python train.py --num_hidden_layers=12 --hidden_size=256 --num_attention_heads=4 --num_key_value_heads=4 --head_dim=64 --intermediate_size=1024 --vocab_size=8192 --hidden_act="tanh_gelu" --norm="layernorm" --norm_place="pre" --norm_eps=1e-05 --positions="learned" --qk_norm=false --attn_scale=0.125 --bias="all" --tie_word_embeddings=true --parallel_block=false --init="normal" --init_std_qkv=0.0389 --init_std_o=0.0483 --init_std_up=0.0557 --init_std_down=0.0557 --optimizer="adam_hyperball" --learning_rate=0.00546 --beta1=0.9 --weight_decay=0.0 --lr_head=0.00954 --max_grad_norm=1.0 --warmup_steps=385 --schedule="wsd" --decay_fraction=1.0 --decay_shape="linear" --final_lr_fraction=0.05 --batch_tokens=65536 --max_seq_len=1024 --doc_mask=true --z_loss=0.0001 --train_tokens=397600000 --max_steps=6067 --dataset="wikipedia_en"
Each number is 500 + 25 x the weight over its row's rms, rounded and kept within 0 to 999. Layers, rows and columns count from 0. Numbers have three digits each. The size before them is the row's rms in percent of the matrix's.

# layer 4 MLP up, 1024x256, rms 0.0556, rows 343-397, columns 0-127
080:453499507499449491439489451483496540477474485496517521518529493496500517474488532486488449507504504498531507500508488523496510521527560485515525511527457417499537538510475507501536492498528522482492515466481512480507543507527537532537498504529469443498473480450477481501492484520534526494511502547489515482522483482498522498475494496485506510465488504503500496504518494461504479484441
115:512487492464514501478506533474451498478475481536518491530488504475462507488489504463486480511471521514507472494460516494517467455444535475510490521509548481527503514458552512550452514510500510497480511528509499495551472502529486482490515511492500526478486505462539494508461530499464478515481486435502503482524535464483481507501457552475502508505511513477519489499423497501501515481518
107:510533481543493528504501503483469526543538477530492504511478545483521526453527480512500465456511498487490494488520463494519518526454515503511501521504522450511495487501508513476526497512507512509502551521517563511548475485450495507470489501476542505502486505438498550461502507472524501497517478508532531461509528497451526498509520479477497519500497503475510478512497466473549520482511
077:536544539505504514490498512472512541489488479468479489509526463520495515568476545532493513494546439470529491504530488490503499500524518526534527494468488422468484517454525539494471494504521488490542502539539511495533507534517520492455481479524504503501510496494489508488452534502503523475454573521463515504546476492477479515470476541492498510504499462489510494515478494514508519502534
098:508509526519527472525475520462529491534486528541510495507482514534499469496510507541504503468496512488528462493442509474511509531535497503562490552498502486454465475440512486498474498499500501510504520502489507499492497530529553483531506527490471510495500455495482525482523470447495479503513469527528491480508500486464514534471491484485479521503484519477478540518475490499499506521466
070:489494538539494516466513482533505520463497469523484495485495521490506491508457505495544533491500491505516546522507480478468450477491509512521458523511495497491508469519485517496492519479434514473469533526476472511487485516488519499483490530524499519512465495494489537521518542556496541497529443532497490443467478514476544533493494516505489528460477468511515506546547478532485466524515
092:487455497499516496467553499527492533501530489445485492501484468476458496492499461554492519496504443500533495488489497538504503510501513492511525497495515475423473485551517529525474500523475472502455488498455468490547479513483487525473497536480505506509510502521493519474468521494485521477487459459546517506457454497488489500504479506507462457489465475454514465525497495488488483494477
106:468510504549501467495495511459483560521507513540539469508485493463490488497492508547515512461522498503532502501504523545504490541562437518515437502500536504481483503446523532510496467505527484480481480520526552481483495508470501492461527521528521520435523528506480472505486520513559480527539507486519489502493476504493492515496481502505547480490518515486484492503499506490500529495524
103:485488486492524443503474500498501474496509485503470538485490468555546525516520525472513477512490527483535515538457558468451477488512535484521487494540483533528512490503471499481527528505516483520462514502492494526495520496468516490511520453477495527486489485512472530506488505487514496477489477475503469483535435452497513487486485491485518545487528477496496503529492445483507501467496
116:493534481512508460489509459479489481483473521510511532527525492518484487516472506490491500519545461470491538458495534517491505483502473521522490512494514529467511490474516469478507448532533511469541545532529515472517475499514520451474507505496507481492505499510498454535467542508552502509449535541482492470497520518475527549517499511456479508470489490501512493528493468498504473463520
105:512529531508516480500507487520441497515497478544466498474498459495466519482505469517491487486495507510496504517462481503467464486511467521503487509523478470543512505485512508510534521482547467471495489535513485498498481503480525457475507520491505504485495528486508538492486492504515498490487490445504485517514508429498541484503494557510529556497517480509501441496519461549506494498512
101:523509466472467446488532499499503524461495489503507504502466460531497506522503568536460457521541473500527533503522495480472496525516544510531520500500499439505492493464509493518528525479541479500526507547502519489507475480463535469494540525480506500503527505486524529503488528467473506516483523542461556449507495499453527495486564546471514508466498482491496496506491504505504490491488
095:506546485495478522491508505488516539511512488516500525485467540469471482483499471504507523513500499532518484491503499507525500458513512511541467522520503497478521471498482446489545486493501518490510507553477466501482462484475532466496537542552508531491434517476486484503521507495510490499514495532473521506505554524477499498513466519430497528469542515502480525475470464501506479469475
095:496490512518497486500527458483481497531478551537525485511518497464473556537549523495483493512493508514523470467504492526484489495490517470526492529453475528454503504491513525496523517493487503467535488509473492484496468532498517453487518493470492496507461510498552465460475487481552502481500494474507513508515472535494513515497428504478501495511569497544525518512475514492503470488516
102:494515508522464494462491421492501496508485497510462440534480461505486513494447497447516473546462490441523479479527486473519512497488521525518522511519470528522508505510527481488506499528491496474550526506481504499506499482482494499456510472441487487502532505495507471508498503505518494483495495498509477530504480512506513498515439517516503517453478491514523475528494501502499530493523
097:529528533499471513504515496501492553491455460462493549498511506538520523517485534493494471469460501485501520488523503519477538511495540466511541510507483513430464483554490478522532510515451498506518512492505478510487506484501510499502526487473487457500515481475502491490500534505483523452441468525540506510500528509482500474512496491524490498437502487506512510513510551457518515486552
111:492525478496497496459492478516516529464511511492523520467480509483503545497528522514470477491518502421537526518497512536486508486481499516512484510500501477522526460509480520500490519516518491502529485452477537508533480458476531457449511486455504484475497488480489489519504536536501533460479478502548505478480514513491494512513443517506520499522485502487501495545509529511512450472491
099:508512519486532459477473520476492507474499485483457469503502537482458536483477500463501503494510537489503528512470483496424508482487525523515522514504537503496511489484491517485489497505481507495520494518524498511514470510495513488494539520475525529507502479490542512474501531537526472499494505545474558460500459480487501536505481494471486512485509527473510482488510489485533497492599
082:529514512502455503456538506488513521469475487551499534466474512530490525486477484465515472509513450471515486499515473515452493516495530503493498494541503483490503529489516475485488507476494524468531527454521473475529494478481492499506491465480499486495507497515503514474473502514490515511497459551536498511537516546454527486520499515465471546448510491467537504518485506472492465540540
112:475499456524509537478535511468482505472497507504504510527531517476518509479530501483511487521469465490496505545507466525487471525463493509524442500516487490481467480461486507515509517506510509478522492499512518491480519476506483478521505508512547462524486511502566470428471483505463520503495525506533475520509508521478534519501500457475508479470508462504540531506478512505529502496506
092:512494505532479520460500501496520518509469461516528554512501509476460522504523496497503503552459519473523525533470487537530504514478543491526503470526474446503515471487502475452526501484452514496518542496539524560542525509523533511507492541513492511492513450517495508485496536482485513523486496494500524517511483497492546484522476522457476561424523453501483481496463493459495509505484
112:545507494535506487526509434494524495479502476472522526524510526469507526493525496522518487543526499492491526498501452520510512515486512491529503518495490508533491489546455488505502530512526463494565507492485494533516480486564502483512479520420504558482485452477533507458481529529495503481454538464481473518516519500494480523506471525421506477481498495508508513513478550491456507518520
096:464485510512537551521546485504519504496529508480481506490462489491490485491441502523481507503533537518522511500449535529463481462439491511514495512528511466531476519465510516465548522494501473491515531536487507505507551440480538502505547501538488528477519492514481497509481502490508492451471483518465506472492492501474511489502461530486486512536494476501490505557502506526503521455516
111:493471472548497527491546516540474535486509521479473501519546506520501508530478530471528541525499522507505469470438486493529467492485516512528487495516481495494532508531572500492506486491521484490528522534529506520467521486485494522499460520514481488538500505509557511511509533482479434507536480467512493498508471489493539479482441511444486504524513479517590498495506546513523483505486
097:517497469501499474501544539533511487474475481528558501483498508439533496542479421479515483490511522497520537506518480525472506497530496471473497492500492478538510516505538505477473510503502511490477552501474510537564467521476557461507479462469511432503530479506474555497483486508498470471536531554532476482549489472499502477475498504526507521474486494537487536540478464446498548443527
092:489575471505493492493501508487485479523486503522531503530523529503476515460493519466509476484484498512523484476554502478479464578482460496503473526472489502482456511467520474473490508474491518505471518495509500518503504447524508527497475507477520483514478494528535484432505494480544482478510531486518530489482479498482515511459503488466479517507527470458524477529506433445528482477516
110:526502531486467501490470508495452511510489467458521502487528491506515499465500454506484485494496516494525504490476567499504488530516491474508465531494498499491504517557556524482496480472498480488516518493477528516482533501456523509507496499472463521501540524476529508535485497563488486413517475455537494503521527488485474500481455490499543500470487485494527519530492493473485504486513
100:441523487559467480517487516490528490534503507503568495514511476542516506471489477483507515504520475538523497489496519500552521554514511478491486522489511535502508507468516434524512459486495479482524515504490537512522479468473508504533492519512501506509494431457514529489500521497507440460524501473498494496520498515486492519507511491518489492480513505517518503476517460520479514523495
088:487485482523466492440522451528551510501474537486471520486494505547468514474502503482463500504523469520539489526468523505454518488474518465540484507515482449514467522496461514486447535525493518488516500508499510505521507493506480516497496541516508504502529515500545536467479499505477484486520472524527566469494491508499496496507466537521526446470505495492510502524497513506511473513514
107:504473504461508461523508474507477483527493513515520578508516490477504511512519508502511485480492515498527511512518488517498497476516525462507491500541513487517465491491545551516493448479502495509507519520463481482529476476492526452444522469494454491474449500533510498473469507512515503473520465449512500491516515494490501505493463503502464472499503481492522503542488497503483463480504
084:564542512469455462521488506479517463492517508510506472482523457522503474503448553473497520488453491467519515518510517463471487514491495522509539494498441528474507482494494494550543491505516477506542484482486541549537514465485522517497517459470488508498483494511494524529471477516534526469543517494514509466496488512527506502506501572513506508520488487489522520503522509525481506470491
107:502528524465475468485487484479487524512473498522500481493489523478503535521547482477482501500493475501507497500498499537449488509465507491472472519557515495524516496498490515531498518478525484513492509508503526425521439514494460472509515462465485483510490479451504499553504505530509451484538488466543482482502515479497487490577480497487524499461555461504461498492493512517489465507502
096:467501498498504537461535518505513520508489422517520518482458550486484486504510476500459466499536452506511518487512498512501443547545504455506514478545495485525504527507518519536539477486469484509544539490463503508490437495558497555481547514531466502515474492500465502523474487487464496496502539487522521518510520494473523467521501560477533510507522446500501506513502554512487499501518
109:504538524520474509532493448481491497501502531523503483486511499527544512520461528486508496523499497490504470495491497437482482511510468543493430478512521505525523448470551521492509503505508502500519513483530497509514446496515499504477537491488487505470489483535473493501478528507534414485493487505493508480496463546494509488569511501499530479498499485516484509514447502512477430450541
095:487445517501503488519501476477455510449521495470470511545493542474517463476492536479495493463458546493534478472489565483503503455501520515565524490493519482538489514539510447499465456502542476485493527522463493493533508519471527502481508485460538487488511463521503470537515527461544506478531512521510507463484498517496538488491485540462469469457503511495506490519502495503505509476461
109:462471514495487479497532514525474559470528504483469531482498454509529493481528467503453517470510481541529498518478448479493455474534522475480514517473506501541507504469486563508502521525522503479496464501501499512533486435489507468484559512506518506500508489488470520543481530544527488486542497456503526484481491492468510507560480496512509484487536485526500509503507541532502474482531
098:513516493498511497490487463522509513484484486553532526484493527453501507478504513476515496467501523530519455474501510500468521486436507515518451529485546528495490483530538502459497506482514503521510481556517524498486530484478513464527459478510449525472473484494536511444512487520509495457522552477526534519509517496487505513508497469504528457507485458528509505507502493510464459492500
092:511536468508523525474537486522504526509520481572518484457473550535529482499460443532463485521530477490526498496456521547502507521501500462520493529500476512523458503518455495520536508483515508485493499512500517504511535460491477495497485474572532510488521499496480493500510462484474489518478471497520507493497515524502518493515500488477525505480515480475486510491512522526516536531504
102:533466478508516475505493483494503490534515513522476547497521518481503533506484529458503506450454466484490480499483505481449499515489497491473444489527500512514479489539468559515469470479516501512499496509500507518498464498490488497457492484445529444477465493535486514509502515558524501466513476495483503462506511498471498498528464522514498514517556480451511521504476502538485484505473
083:505478497454498516496499491507516502490493464509525525501516519497505524476543471494462486468459504470515524476516503496480521525497520505510511524511527494536466529510505511478563503486497474478500502494477525469538506473529502458510493508481505528497526500511454494466522534481512509514535497522473500481519497424460511503479517468466480554460519463490520495537494492512533494504527
103:541544525538496458519475497488488478479542489568495504481453517524461540515521511513512511473496506522541510500469537503508469483506562497511477504502480500508509496554507506534508499465529481519526522489494532503568475519463502459451511517496508463514507464472469491478518490482486566503481504508458504501531476514492505510464460524464470523475496505505527458502493515519495512468489
083:419496506494502471473501518518502471491462487502484490453482540484495560457520515471455459514490504516492551519495494500458482527478520504477527517537501482493497481511496534480567494476484479475499504524524504477483525515509530493501478481530496509504538482501508568486468497552468503506472522502523532492474484510517514500487497539501495523442489491522462492485520461471519512505508
107:514462519513504521447486494501478536429522510476493511445458526508508483494528514532497491494481499522539554522474507502526465516478548496501468532521512507514499506522509463499510496480495471487491527547519474467512507504523465478505484487509503495498530486487456507486485523471509507493509464539539482480480500486481541508519483471509493566456500508492543504459511517506560522501512
098:483488500511468500481516510521492503441507533513494484474519505481528519542530525523509450520513502419513483504445530464493485516471470492508481504538499499501504515526496503478488454505548508510445486551504535498471473497501508527453535487483541509519495557501513443520504511509533468509533471493478510499488500437478503476465473533495502489547512516516492503485513498510498518501550
105:498540497513509474460510514495482511497490463469508505493460494499474544497516531497495472481497472430527506514456465524473457483529503516499497526509491491529492464506508549499531518508491516484485519561482498474518469498517536491508503499509452543473545526515514453536516515510440514500511456538540488496493468481507495513522508494491478525486489483482511480545502471478500494490515
096:489435514491513544520498481466475547433505502511429481534527488492551555549549523469526535506504495499503540542481509521508526476475532490522484471487510522491516489519497586516503513531459491490526476511512486476521482497521506489493514477469535490472518482487522504503478508560486515476462483512550510508459503504475532493508474507463490477494455509493531491511509500512520487496528
094:527542509508504524482501478522465501523477471484533546529430472535509487524472510527469486491550466523499483506508499526482465479462473488508519547529484500517498488501489477517487483507466526491511517453500515494524525467516489476447516508501502482462466491492496495467474496546483513465513495485507517487513503457498494514509507465540526511514500483464529484544469500506499472497491
098:481492521509500540475535481480536516497476453503524534524498494520548543564478476507497497530462487508504501479518491493497466505505525514513492502532487537482507496481499503487505497517445491477524545512484509436502463495498485512475478499475475475505479486522588461496505525531500512496471508531520504515480506514513458520508461494499494534496513502518530459550453526434510488489481
116:499519537533512534512472491501501501483510509491502529510476518470519525501491540473460454518503489492538476461457502561512489526483495509498543529456496523508455425480471453438505494518522491477492516494505520474500474532527550531515432446450512478512530469439523537540473502498502469467482483489483518507495514518489517502483462507474550504469493487504508492524489463498517490490508
106:510480519491513517453518506472479472478521492542492542484471526475436483509490490496514492462504520520499505501508491503456479477527513494510508524527504477483491490517476497494503479498509467476489507493532492455505507493446503467411506485528475513505458517507500519488484507517481511457493505513509530510510508455483531510490492521515493524493510470517505480512483479486496511541502
095:476529508491525488508482488468497431518475441501491537437484452487488501515524483477476507469482495480497512489489499502488457550500459493529558498515522489512521542471524483485541537422537477483470514513565486474510483479530538490503498481528517493508509490534469548478496492506487495497517541538519477500499525488503469500486469489520536495500524502505512490529503509467480479447509
107:518511496479486514493517485418492492480505518517526550464496516466544541493491519418511477509469503509487502467433481487496497491470505470510495518535516520517488498491507517504471528507474496470526484458503509448505489519527509519513516478534454509519470471487521510528476499572451507491491497481504508477490541497515488500528477517494491500517516495499548518518524513509550531477512
100:537488473476495497477533506495466508529477446474537461473453540509533488495491482490514499553522491493503522504530521509464465529513511571521520529521489452529452471485498507495470503469524491518465514506466533488480521548487526462487523516511461504498506556500518491509515513484503499498524515499482481458494497485494503489547473492480511523505475486489500506523443494485450474468481
099:541513514554568511517520469511465484486503491521467535453494511495483471522488516499462528486481505441477521491494485508468512475536541422479564503472519504529491525531521485558452485488482464504507481491449476523518480515490468534531479481522460464476485464516502522501507512472521482491529468517511518491508462537512522508523481575481491484478497542464503506490493520506490490459488
110:533431436518515516496515520497488529508494497523481500459470478501518520528494488529523478508488457484514537449513501519471497506481524511499527505472462474506495508495539514534485457457512497520490555507509507519540496466486502493508465518540485488496502443508442514519494484422571500503488497477507527529507511496476510491502477496526490460461479464496535508499450500513467502464511
# layer 4 MLP down (transposed), 1024x256, rms 0.0557, rows 343-396, columns 0-127
083:549505477477500499516527511554501460481468466544470493517495534457481489497533492490435483498517466543508519483537505510525480507484516515486541454508490497514481451508534512524479558473483525498525480514486543530494479510509482496512489490468550493529491464504510467523461441459484473496530529493509509500500539520505498498526516516540505520504507482487511486481509515460527501513510
115:529499493510485485538496494491457509507454510504512469482467463505475477505544492520490527521469486527519474529470503508509474514485493475505517501498504510499466489513546521519458472515492498484484522535496511478545518544496499502513485535483505545469477521483510456550474486517507501511485530519542479540511489511504469501484511506488518487519479502468511499497455507506502474505475
101:500512514508513468532537520512511483548514517486468467511469522520500538520516483540514490502483443494511537478547528473489543500451530472492479515526481497490510486505538490491480514506478489522482490469507535484522540465539449532514494465495498507497561499486510500470515516501504498545512504542511515455487485509472476508487521489476478502516518528486514482489487510495505509525534
089:478491487522493485463492481501465495460512584492516503481488504512482498508489467518507497471490508520494452502525500507479488490502453470515478484490552531519514532522527496490462468501529489479515557480465509441515469500489495513518485543447516500486480508488514484545534487459533489531528470517483500503470513497481486511468532460502501503507534511494524474548502481543523455468485
097:531481560465502554486526500485525500519516458487508506474492514500480532485488495520501518482476469490513457459500504493586467491469475521486485523463495563507515451539491513486472513526518526470498450493511482516526511488494467464511516507463484493493474515462489501537503529530479502470536498513469464509510485446528469506521512506470540514505477508480474514521545499540460497484500
082:472504504499538507496517519537508508510507512514487481515482504480498510491484506513501496490507517501496508541477476549532496459498496498497510511498504528483518520486562475523502522498486531561573539480460510522483512497499518473516488509493499494515500503496525467522480455479548475492482509535495506532450541497561504482500485514547461470524524517519494507483488493537472504494493
083:532506487483524506518485518506567516481511519487498508509519518492492553482477508481480469488488491463563487526513526502516546470495475487499469455488498533516493503511479489442515470471495532499446488555518541476481522480525495515467472467489467535529515492497496500529521534507514460463508516485476512493476494521495527499492536487505477466507458511507483518479522465510478484505511
098:514468529466511521520454502506509529436488521477503465508506506456539498527517467465487537514508486455488480515490475495481472515524473498536506506490503457503502549497536467465504499571510503495475463568519463508486482530467483460486488482498466480500491486483490491501493487464510473480423475520483527504498508482465511506480558490523491479498492486489533512471510468470503524477464
104:441469490534529514498506501486477464467480526529556482495512486482497495488445467551475508506497511501527515466554528561487522496539497513504468456508475460495491509510538506511482535510471516474473478509475501443503454521495479507493518534501482470494471500508518521472527513548481525483514495502512484521493497541536512508507493518505500460482509468515522449512523527506533453506512
124:528529534455493471522476504492513552513493508499506459527537486505494550497518475502506475493459471513530518510510515551515499514493491512503483479463491481512531514512524497528498521490498516493470496432508510482484492524494487489532477522532465527495507540438485511528511476536487468498501484502500505519456518482507497481509504500510551492528535498487487519475470462475468508514518
102:506500515501491491444504521492518537512493505509530501502561516513525479534498505498523469509525470444510519479475526494508531499462497483486468544492492461492521550454516466472501469507512515535560567526485462491487501478523463518495485495479527482506499470515499486545533520508516507513471516504488544523472499543488450508505524506525475480470494529487488514509505498530512510533473
107:495506467441480510495496479494486455447491475482468511441506483501524496504493500496518508527503519529499513511471492472528510487491453458450527444473504518474539526517532487528453508493494497482474484505457491474523487502487491512494509521554520519499547478508477490535491469482511528512582497518476441522484476481533519472500488496487489484482491477522478474509499514449491507517486
097:486473459506525488488523519522480507493500508537503458504452480519480479507470549510469455496527517438517526486532477461478485522461508492505514493494491510473504514502481529470472517499498484496486480460469468480489529519551491477504492471462541475464481489510526510462543479496541492476490534510511464518478461518509446475517518510510493544516487471488558477522459486473508500501512
106:576518519523477498490493510484497510474484480476480518485502486498511472505485492485541463551487502509557485491448493475504493477530499526502486480534525469540490509503535519520513515545511491479468503520525510510504503462467494503454528498494502484515531488510512527530525462494454496516469490514501500514489541484487518502485487515542505478505417483448495550482489431507500483479471
100:482505470525529508552480492505472526505478502541521505492536472512454531489491474520575519499482483499502501524548466524528506487520552477485502484500510509501474507521495495496520539522514498496478470519468526527494489515552471483486568516511530505508485467484487481479528497514498513523476505473523483504475529521525506504520476478478551487494528508515494488502511465456488520503542
088:557518502525514445511480483482528466507489559502532501495549495513481495471523465513490541529490491529468490507523508500509528502503478502441518502501532520511504506501482453510489543511532481533526499487479520522489505492523457506494536512498516490473485507519538453554519484526531491497488493500461479517483495507509469543487513524462514517527522473476471518461538497533511500529483
109:476493479484507472501485526516527502539478483491482484499508457524481519470456476505472513472435490497475511535451480543518544527556520458468481529528480491485487534515525481466502534523501509487486478511480476494472500466475509498501498465488524502447474493558565535515476466504517497482457488544527546488495504514526487501506535486518464529488461493496518506544488495491499498462529
096:495495481480503473500494485464514461509519489528479482509527481482437542502505498489493515520462510503490523498538507492547465507507481484525440541487507473506493524445482518514521498546522509491480553470501479483503489531468466477522542535500497513468477500552531544526495472477517504474524481489512499559499555488517503480518519447538503513496487470496460528458501463519526478480525
085:485520540477500533515551491500478481521491496465544488542467468498475480498454520531466489490507521496469483554517490456483540499521538523509459466507484515506510525522484496523457532515509491481516547467492574424518508521500505498521511499534494483495486480489489493451527498493501490529505504520531497515493476490465461502506488512550508475475549511483472545468507485503479505478515
114:560492532507502494542474503482485498512517525537508536454492532484478488483475475490494534483449503459501506489518479530525507457478477512492464510482479511501521506556506477483511492517529536506480509485482475494495514423497493511525515529479496540520494494494534455476479508493538477482517486493496474520483490524546471491534492465517452504493517516454511507516495503483525522465526
100:529461523495517467520470486558483509498512482535473488549497506468483505527513518533481510490514460476488491460503503503462489520472538519526526487487511508514479472515460534493507504503494464483477505538484550470513473466505453496521498470492471490475523523467491500468507505497467477527478517483452458465499522511493524518469530474523522557525478516459529513492484522510485520480481
112:529525457526517506485552500511504491481507511474564507474524523512483492486500510500453505480489513501516560498523534496486475450525530503497479502521514507503502481556475477502518525505507479487501516481493531504497485543511516486468536552560520504462458502498525495485509503487517486502459522542530510506488463513502468478507500520492547533493530494509502499521522500505498528493501
089:506519490499508549494467538494510485498519526497524472485541526522511466483514497490532526522489533486507489462506456471483499469522504429484462485496488566442538505527503473508479507522482497510471522496485502482480490532473504535430501473532486509504514554494534489474495505518479479492480517491456538490513498498538488481500484548470484462495497494495479499497481466456518535493522
097:447454491497524509454483526488528503479509520460558483471558464478497504508504517482490468476496484496512496520505499507492496537510539523508499522415542499572534492479522514507487484527477507506527480527488485484510533530521477455505468485523503469516537499508514490533469496473459477474510503478487488481503516501487500507518490507497510513480475500465483509499486502520488502511504
099:480500525496479501513509497468503522546493498471508509498486501515519512438486503488524464565457487473528492544501473443532531496506519477509507511474448467495511505528552473493501510487492472522483490506495511485447515473512496514517502504495458508523445515520499499528479487500530463504479487503533516483524534539506492504514506520489489483535492502447496510483519517544505453578456
099:485495470472470479534499523503535525476501498504471509488508526532502498536485481491504571503461504510491560526429493493568522471531501505508453480528495463492550501561542502519485455525476507507505466483458533487559486472513481522510492494522481531495496488548497479501534538457520490553495459500504516468531519439496493494515496503518527520527490472530541505518460541512490537528492
095:489533493526499473574506504493481517461488464496529469498552514457482518493513521485499566528477523499474533475505533469494476546469520481487511470500509531553510533508529542477485510455451576485473499512474493507487444548472489474501484504502496532505512530558491562477496494517477478515496516476491445519510529508509527498501517504532506501480484493517511501525464503491485453449494
100:484517481511457480486476531509498523519550552475527493481480521491463491516468570497560485468466488466449492499472516443530502476522461511499505498536501542523527472540498475475497488472490544527495494518492529523500505532525496495541505488472466504511472548544502478470504519498477438526546487518501506510495466530518482504508525491528450537485503473517490529533505513456531509442522
095:503517542488538516521551482528525508543532551459493480449519543533445460510492521448474505505528552484502446519563486474541582505490501511499494502489525517522494503474495511528462500491533493498507485524504542522497522488485490531506521504496529480490509505505514473457514531520477519479457520513536536492471482498560518493465498501498515502513487520511479555458467525488490546490495
100:539503492533546480489516474477537489510457515493506498471481518524514466467516523489541517508492480486543463426522481518503526482522499461533499503516559497472490521501518485529525525550487516494481486484502477484522481495492468499452509504502495495472505496455526465486545465490446480483475483503509526472539517458456487519475479456509542506477487524468515493501481472483508482543547
101:457460486544507554513541446506470513497487492486498538474485527489513539501533522520490464518520502522488536475473510499525508493520506487519461499496513501470495482544523495465532519481482493513528518478465492498478454487490484470510497525455488488502538532484527436546517550525448489542491498496470536552498470467493469520475486506495554530475537497516503489527497513478516499512507
107:506505540487542472464480495459506498504468523512500509533511529457516516496522589494521492488477516478508475471524499512508556471543530553484468474537494472482495525512520508444509494465532505441478517508473497538514490483497495475463508465506501476501504501582536526506493511491508505501528501535467488499506505510488510507505504526505460511471461483559510490532491488546533483487504
087:526499524490503533496500498485475538501496484521493529519526540515488489457451501475490509527548496513503492552517511524502519502447507475485483500470450501489471496511472512487520534555497485500474540498482530492499515484544541464472483478459507513491485488448529488539530507476529501520504508454510495448541556510493418510524507531507491506497476519488502507521533522494475533505552
110:512505496543507452531471528485494510507518512474515478516536513479505512506536551506520512492482489520486518502501514551538507503489515498511508517466547541483463526479470485420472481485516503490466443535492513521520521518496456462450495485491460502490468540514526470538477505489494503488493457536469506517517492486519498494490464473502484482532506502504458492482500485495520515485514
086:504465458498526507490494465491505561482498512529487512503461476505493531506504477471459544477513496455494497494519457523474499497538512529518519480508498530485457509475487485477535570498512531488517492459494505480504519557493500447507560510461490462532487502476483537490477448506520493526506526480481511509501536467523482501521494491499471517448467508447514502506449446500469527471493
105:502463503504522487502522464469550500500503492490489487471511526529461510509532524490517515459508488473522517497499538492525526443485496525505459457477471488547512510493500531527496497496513510506456484469543489509531456507541467515504504486484469477538482433476543489543521509467463543496508502501502467511489461477474474505482474477471493489482542494483493498521475471485461528501473
101:538498512485473475444471471524496498498487507479485527509430501483479508498464509519535484507516491490499462502478480467507505492508477496522536466472519488526516510487511512512464508489493484489465521519534508484511483461499494512537520504531525459492482490464500487510483481495497518487494540494532469479531536471524496525504488525480458520514469513489538501459509458475512500515492
087:508526479525495515498514493481496508460464471494532513480494530500522463480534510497474513524486543509524526472490506462492522498505475457494473496504510495502452453510528504499486522495486491476492463509485483496500516521499509480500515536504497507483464530519505540516493485534495513525506536495501501472519484484530524519517520519526466509481466505510509511488522490530549469479524
101:522526497510467463518502475498543465501513513531493491480512503466489500486497470518490496499472538464465447509489496493478474492513513493546492480467499499507517493464479488486477481539468506514475504538454504483513510481534487519462515498508464535490541523524505527556486527469513539477540544496517456493527561476527500469517523535485505548489526521524515529455475500475502504465517
081:497457496469460543537472521500523536473511512521439473508513517495511499493459536481467508524503489493494541447514487473491516518521462491465552493553464476461494494490490472512462518534571483507538495508469498530507480529464513499499528486526484516480532485540536514515507479464532491507516490510566500463528473502492483520517496494506506495506502481480543474465482478485492469501517
103:503483492499515532451484498470492493486526506482496511534456545524495507491467518490500478461512538486494517510538533517506500488519496534463505493490475532482511502516502488460473518508504539481522545512483532479442473443512480474508495458476507506487477461539464517484495517533443512496524521539526503552516481514459505517486501487465493458499523491477501485499519500552512504493469
091:502512471496478523496502504459454479497490491510487498525507500515503489480536479502525538479484491505505502510500512456513518538475504496526522476555504485532466488474497517506513492512520468520492520531502489502475502492475501497498486531512470488534508556541513493502488500492488513471525493498476553536560527489464466503458525491504499486503510481461499500483527461546485468509483
110:498502507501465517519481510551539486521504458483469486516464499477530511494545487524536531550472507487491463470459486518464485465514453523499499447501552483482493521510477497483460547518479496542493459520522513446557506520517460573502498481472496537521488502447478506474525546484461530497468537480487460491458495466524499456485524521491521486488515454460521431461521506511535489530509
099:494503496487465450545493475515496486482515548491477451432481504534479513541490512506497511490532509476481494499507500500565458480489461448487502481493498531536503483470466525496510487511510500477500550514480491519480499474485511502550527486558463483538521483508507506499556501467502486501542508519450514504473507490545488515510514521500452522500465523509496529526438518501404512496506
091:475510504530497554501516474520496493482467531507500496487491502489497513539450500468503473506517476523526505543544486482495473526464472509538455475558534538478550481496446486486550513449488523514526437523502514523542501472498509518505541477476505547532470501485507482495502455515500534486476534486465520502503486499464465497490543494536542520481516467487513476487494529512501501444500
099:512508480533496479490499474526505491509478534525516508539455512481468493467475517477481496414451499473475482458488484514488513466497487521528543504554477478507457507531462417493545497500503511504468465483467524483515534461524487484480531520508531505532490555488486489520520463504502524541502467504509512507513515494492481531488538480480504530524502476542519497524486474473496514494481
085:461537486484519507501488505493498520487526479498540489463546449473496466497509476498525468525509450533481494474548518486527555452481511497469479457480507523506475480471506506456521572514476505469515497495481531486487498512481501554501512494501469517501486473518527496475519507524510490504504478492482461482532522483510508498529554501525476479488543518493489531507538512474525515458501
091:509495471524491497507505488519506534452471530533530505503455496511526474500475479546486485443473494472516480466462510523445547533493503494500507483518557515449497514535514497515463504455532481497476534503469493447506487532506485542497513538526551477465474502502470507494508514500480502501556461484475519479483466514520485495483513486474507476476534485497514527515511505533533492494512
114:530470500480477507485509495485520530511491519537513465473501492481494499489473482516485518507520487485547525513516523530534505440491524498485521511474453506526463492537529505502544505488517521479509530485511481481456519508515515500476521502489504505523536495461526507489490472517554536509502446529507494491513483466562460500529471550539535515475475487531488471500468516512503534451517
113:515518506538493497475454500478512507491524489504482503520508505524495495505503525528483506540484481528496531491491488513530507499469493472500509515477508548486525530518527497488502521466496548506465493472479480466510509503510492518517479517511539480491527468513502536558467495487521469510485464468535482450494496527476490503521501497517462522487483482495527534524512505444489478503535
090:524512454496465477546476500505500584516505520550531497510532499509500480490485533492452457501518531490492487476530485480478514536489455503484510497512498478516541527510498467506500480498513526506489503483473528522502521479509490479496497480484521451478454496539528497530509460499493549547519503503507509502513514451562574503482486513496486507551475487513512467482538500515529528523468
097:484532508482503546509508488459445470465467479501515494487485486518533510483531518518561498488459521487501471500485495471464468519497467499495485497538463484539499509470493512526519498500492483452529537470475501478544529515452520486522464482519479467496514478487482517496519506516521513526519517508552484518507417541514495533550536487528530484528503507567492515470505482533494505543469
105:524510495512494489500529498516517512461545573555507511497532502466465540487508499458501496496473500504533494509543471527515502529472476513484453508527506511451518483522463504470499520491492520518553483515507472518521479483465495500508535521491575486490477508553541481497508458489499514456524498513475525474478521526479512508472486499528473492487516492481439493442553493479520457510520
096:489549518462488452489463531536505483517493477551500494516506475515472487454475517483497506535475472510507517498526502449510474458506507492507459501506527502470533463503461541467510471491504541487508505506478495494466499506491507473485519527428527490477499490481513488524505531531499540532520504450484511530500503452489454507496490488527509477454533495522458511496496519475529527489548